config.yaml
n_layer: 10
n_head: 8
n_kv_head: 2
d_mlp: 512
norm_place: "pre"
norm_eps: 1e-05
init: "uniform"
init_std_o: 0.0
init_std_up: 0.0201
lr: 0.00204
warmup_steps: 200
doc_mask: true
Each number is 128 + 32 x the weight over the matrix's rms, rounded and kept within 0 to 255. Layers, rows and columns count from 0.

# layer 2 MLP down, 256x512, rms 0.145, rows 214-255, columns 64-127
[[160 125 107 138 115 196 110 120 136  89 142 124  94 109 125 113 106  89 134 127 144 117 120 195 103 194 121 102 191 101 119  88 154 127 177 142 154 152 104  82 117 147 179 111 144 202 134 112  64  78 126  46 152 126 124 124 112 134 130 157 129 202 147 124]
 [133  60 177 117  93  83 111 168 138  82 130 141 146 102 125 116 132 110 183 143 129 151  82 166 127 165 167 143 101 142 108 135 104 109 117 173 153 148 133 153 123  88 122 129  93  76 101  54 141 137  73 108 103 139 152 116 128  94  83 151 138 188 118 154]
 [ 79 146  82 135 150 152 138 105  87 110 134 163  72 162 127 140 121 196 182 112 109  91 139  58 128 141 143 167 110 119  91 161 150 139 142 114 149 107 121 134 185 131 155  96 154 141 165  83 154 138 179 141 107 160 112 106 133 187 193 129 107 138 103 145]
 [107 205 140  71 161  87 137 123 132 139  98  99  94  61 107 141 126 104  46 110 138 142 132  98 157 190 189 134 104 182 122 105  89 118  80 218 129  90 153 221 100 113 178 134  74  97  50  96  95 149 150 125 121 123  91 130  83 191 136 119 123 120 135 171]
 [149 161 169 120 120 179  75 119 133 141  67 141 156 123 134 107 136 207 133 138 110 158 124  81 112 136 143 198 133 127  94 163 168 107  80 170  76 138  68 164 203 107 163 141 114 151 180 185  45 126 164 135 140 176 130 149 179 144 135 162 107 140 123  93]
 [120  68 112 116 114 162 117 176 112 141 105 138 125 136 122 154 105  97 123 114 155 160 134 109 148 149 204 134 168 173 102 155  94 104 207 153 123 142 108 118 122 111 130 138 128 119 103 146 156 106 112  84 142 147 138 170 173  72  92 137 133 112 178 122]
 [142 150 166 124 128 121  66 142  93 133  89 113 139 118 131 101 121 146 113 125 127 127 111 125 138 131 119 110 176 166 138 160 151 114 151  91 138 149 120  92 140  42 136 137  81  80 158  68 152  84 123 116  93 129  99  48 138 101 115 109 106 216 154  83]
 [139  99 135 111 129 138 156 120 196 138  86 187  93 153 133 160  75  77 151 153 182 152 134 161 160 123 109  86 123 165 150 113 231 106 133 149 180 114 117 104 155 111 142 134 128 104 118 151 119 157 161 125 125 137 138 136 147  56 146 107 101  79 102 179]
 [150 120 114 126 116 107 112  99 125 147  56 141 136 129 149 161 156 110 122  81 123 100  92 112  90 141 118 141  37 152 140 130  72 129 112 135 112 165 118  94  92  91 145  93 138 143  83 150 139 130 167  86 165 192 163 100 150 118 113 157 114 155 103 135]
 [143 175 140 115 167 137 121 101 153  97 130 138 176 105 157 159 132 143 104 141 143 105 148  67 121 170 204  82 102 116 120 151 138  79  84 139 144 158 159 188 190 124 165 110 108 146 135  95 103 141 114 203 143 125 125 118 131 126 139 114 119 143 152 166]
 [133 238 126 147 147 164  99 147  94 161 103 111 113 144 160 133  74 160 127  69 155 106 124 156 148  90  60 114 160 135 183 159 163 149 146 131 108 146 151  99 111 108  89  81 143 111  78 147 108  94  96  89  51  71 151 146  88  68 112  87 147 121 131  99]
 [147 123 160  80 207 157 185 156 128  71 136 153 149 109 168 133 126 119 181 123 125  91 114  89  80 132 167 108 116 122  66  72 119 130 181 117 164 133 164 147 131 101 118 163 121 157 156 115 147 151 131 135 133 102  89 106 130 210 161  95 204 116 111  95]
 [103 150 190 105  42 185 119 130 127 154 167 157 127  97 146  96 134  72 199  91 130 195  87 120  92 117 113 126 126 173 146  68 151  71  95  86 116 151 102 112 146 214 109 159 166  99 142 167 116 125 134 101 146 112 124 151 132 182 121 119 141 124 133 144]
 [188 126 150 171 148 156 167 171 212  74  96 138 135  89 157  85 194 162 106 140 201 117 134 112 154 138  92 125 116 160 133 142 115 160  86 192 136 114  85 190 229 122 190 196 157  25 114 147 133 143 166  42 160 123 157 154 117  79 158 208  58  81  99  90]
 [145 128  94 147 116  96 166  90 213 112  38 130 110 147 136 209 144 115 129  99 146 128 211 125  80 145 124 142 121 145 163 116 105  91  75  46 122 126 110 174  91  85 152  97 196 121  92  62 121 109 169  97 211 132  62 118 125 128 189 192 132 143 141 107]
 [135  79 124 144 139 166 183  86  88 136  69 136 133 162 123 131 114  89 111 131 134 182 139 196 118 104  89 143 140 206 174 136 156 140 107  98 149 152 131 126  81  98 125 150 147 106 126 145  69 101  96 130  95 191 159 127 137 118 108 117 141 140 138 185]
 [134 126 151 168 178 118 185 174 156 193  97 169 144  93 154  65 175 212 108  99 134 109 132 159 115 147 164 122 140 159 126 200 114 106 115  73 156 134 125 153 135 128 152 147 106 111 165 113  99  90 137 169 128 136  89  89 167 122 102  81 154 116 128  86]
 [168 108 128 151 192 122 138  63 155 142 125 172 109 125 134 124 200 140 138 122  85 141 110 139 133 168  80 100 132 106 115  90  85 124 200 124 130 106  80 131 122 157 166 126 139 124 147 170 168 121  65 125 116 115  54  96 146 112 145  62 137  95  84 122]
 [101 117 131 108 118 121 156 158 185 105 116 101 126 146 109 163 124 139 163 166  83 140 158 131 138 159 139  89 130  64 139 141 100 104 115 126 120 190 163 145  91 141 113 118 104 105 118 159  64 125 117  98 111 137 128 156  96 102 148 159 122  90 155 162]
 [126 102 122 167 135 145 126 164 162 128  97 167 104 165  64 106 126 149 169 129  62 187 146 159  87 114 183  66  91 105 114 121 109 115 148 132 170 139 116  68 163 174 116 146 106 124 135  94 128 197  81 141 129  92 199 138 110 143 140 101 166 154  84 153]
 [128 124  86 175 119 136 115 150 164 136 104 135 118  81 141  81  59 145 166 188 147 116 161 117 127  88  84 109  95 111 145 124 202 102 135 108 107 143 123  97 155 164  66 110 163  87 102 132  67 119 119 151 194 116  92 110 151 140 196 124 156 108 127  87]
 [ 87 154 122 172 101 164  83 116  83 159 148 137 115 112 128 159 157  91  54  95 104 155 135 130  67 151 110  80 170 179 120 138 143  94 107 131 116  96  31 216 156  83  78 132 155 146 117 108 154 124  28 103  83 152 124 141 172 132 132 138  92 148 154 149]
 [217 152  67 192 142 129 107 137 146  65 126 129 155 190 161 116 147 107 119  77 113 115 113 129 190 139 140  89  77 180 186 134 134 177 102 118 170 121 177 140 138 128 145 148 116 127 166 126 103 183 108 131 161 116 103 142 125 149 112 141 101 133 114 113]
 [147 123  47 128 140  98  96 178 179  76 132  86 104 141 143 164 159 121 147 140 110 200 171 148 181 130 140 108 121  45 137 196 153 199 127 131 161 121  73 124 161 133 151 108 109 136  97 128 108  75 126  78 127 169 125 105 114 115 111 103  78  86 129 133]
 [135 168 111 159 110 125  84 105 105  91 121  73 150 140 107 146 112 129 118 121 110 169 177 156  39  87  97  79 107 167 164 208 127  96  94 185 127 182 113 144 177  91 140 166 122 147  88 168  98 164 158 120  98  71 134 114 163 192  88 120 127 108 138 157]
 [179 125 144 135 104 115 148 130  92 162 200 131 128 133  59 104 103 160 188 119 132 223  87 142 155 128  33 129  94 109 132 156 126  82 208 148 111 123 171 205 121 149  89  54 108 135 130  52  80 115  89 124  94 181 144 139 135 153  79  96 109 161 143 145]
 [ 97 129  91  74  91  84 159  79 132 138 186 144 167 162 129  89 139 154 159 146 133 111 155 126  77 151  82  83 151 122 104 164  77 119  87 144 123 126 133 109 126  99 167 111 146 125  77 100 149 107 165  77 121 121 129 112 132 118 146 140 134 119 120  77]
 [ 97  68  91 125 106 103 102 115 143 140  73  63 109 144 141 182 156 106 138 215 144 111 122 145 186 174  93 143 118 157 146  56 136 172 144 107 130 118 162 114 132 187 166 125  94 111 106  98 125 111 135  79 138 115 120 156 176 154 102 114 145 116  90 100]
 [157 105 131 160 109 159 126 133  93 164 171 122 119 133 154 117 164 141  91 149 183  59 125 162 149 223  73 103  37 181 133 100  70 106  96  91 147  98 145 116 137 146 109 124 158 123  98 189 173 130  81 138  91 102 141  61 144 171  85 137 103 105  93 154]
 [110 114 121 103 100 141  93 112 181 149 161 119  92 178 100 111 147 100 166 127 147  84 119 171 121 126 103 126  99  86 169 114 143 129  83 184 152 129 145 153  96 163  98 100 128 161 171  97 109  97 157 172 201 167 118 131 163 160 116 104 108 103  99  90]
 [183  96 156 131 100 122 139 176  11 136 112 166 186 133 180 129 120  77 109 141 124 156 180 129  92  68 132 111 110 123 184 105  94 130 165  41 106 147 134 125 144 125 137  96  72 140 102 168 153 170 161 113 102 128 125 167 137 153 121 181 172 118 125 146]
 [ 83 127 153  72 105  85 144  19 142 154 104 148 137 121 123 122 138 127  89 100 117 122 211 149 128 123  67 130 111 132 125  46 143  60 111 119 164  94  82 112 147 105 186 148 118  81 152 165 146 195 139  40 181 188 126 152 138 172 150 128 157  78 142 177]
 [167 161 166 126 131 140 111 163 124 127 144 117  68 152 138 129 110  64 126 131 144  85 170 186 217 150 167 133  70 141  73 131  93 201 129 128  99  78  65  78 139 181 113 134 149 133 149  67  91 136 145  71  71 184 123 127 158  75 142 122 145  94 179 136]
 [137 186 146  57 143  80 101 108 197 124 132  97 118 140 141 167 124 105 152  90 177 118  87 105 138  83  94 158 152 156  65  70  68  70 116 119  97 182 180 119 162 189 116 107 128 100 145 146 126 161 143 112  58  89  65 135 165 116 126 126  95 115 134 117]
 [148 147 118 156 114  91 106 179 124 155 150 157 165 117 144  72 108 133 155 158 131 182 148 112 116 137 118 127 131 116  94 157 119  91  76 113 127 150  98 115 111  98 164 113 110 107 123 159 116  51 174 109  98  92 136 123 172 134  99 117  98 166 109 131]
 [138  66  99  89 111 141  79 111 153 125  87 107 114  73 125 170 139  71 111 119 110 108 121 130  60 112 109 162 146 125 121  94  67 137  71  71 148 168  64  55 110 130 118 130 155  88 157 205 130 145 132  96 128 105 151 169  70 106 197 197 136  46 155 100]
 [ 88 198 169 172 139 131 164  86 117  87  91 180  46 116 132 156 154 103 157  78  96 117 169 100 105 145 121 163  87 180 132 101 155  79 119 126 143 167  48 121  86 152 120 114  74 124 151 136 113 135  84 155 114 158 117 121 154  84 135 112 114 144 135 147]
 [109  92  93 138 134 108 157 118 124 156 148  79 109 122 129  89  97 132 111 163 119 133 170 103 104 130  89 127 128 153 150 159 168 125 121 100 147 112 124  89 130  86 109 142 128 136 142  90 121 168 164 113 124  84 110 108 132  96 146 137 190 112 115 173]
 [109  87 155  65 101 143 127 143 121 166 175 139 167  63 118  93 120 119 142  96 100 136 132 113 101  72 121 152 114 131  79 131 170 145 141 167 123 148 184 183 138 136  83 115 138 189 155 102 130 195 130 131 182 197 155  70 111 135 177 110 163  82 127  75]
 [132 155 156 124  65  98 108 156 179 104 116  93 116 133 165  89  96 181 113  89 109 133 133  59 169 142 133 152 106 118 101 151 111 120  95  89 147 119  96 126 147 156  95  70 146 161 162 125  86 108 158 140 167  99  88  90 132 103 150 127  84  80 157 108]
 [113 141 152  84 146 120 164 114 174 149 119 110 132 140 177 104  83 128 110 101 152  54 151 118 130 118 126  67 167 147  65 139 132 159 101 147 212  84  75 130  64 126  53 152 159 145 175 104 112 151 161 125 174 148 160 116 125 114 108 168 164 159  84 135]
 [117 110 133 109 152 156 152 115 117 159 145 121  94 174 173  66 194 130 161 129 111  91 185 135 101  93 138 174 183 112  92 158 129 153 124 101 110 128 134 117  92 127 154 137  88 131  91 126 100 109 115 143 107 125 141 163 179  92 124 103 127  47 173 123]]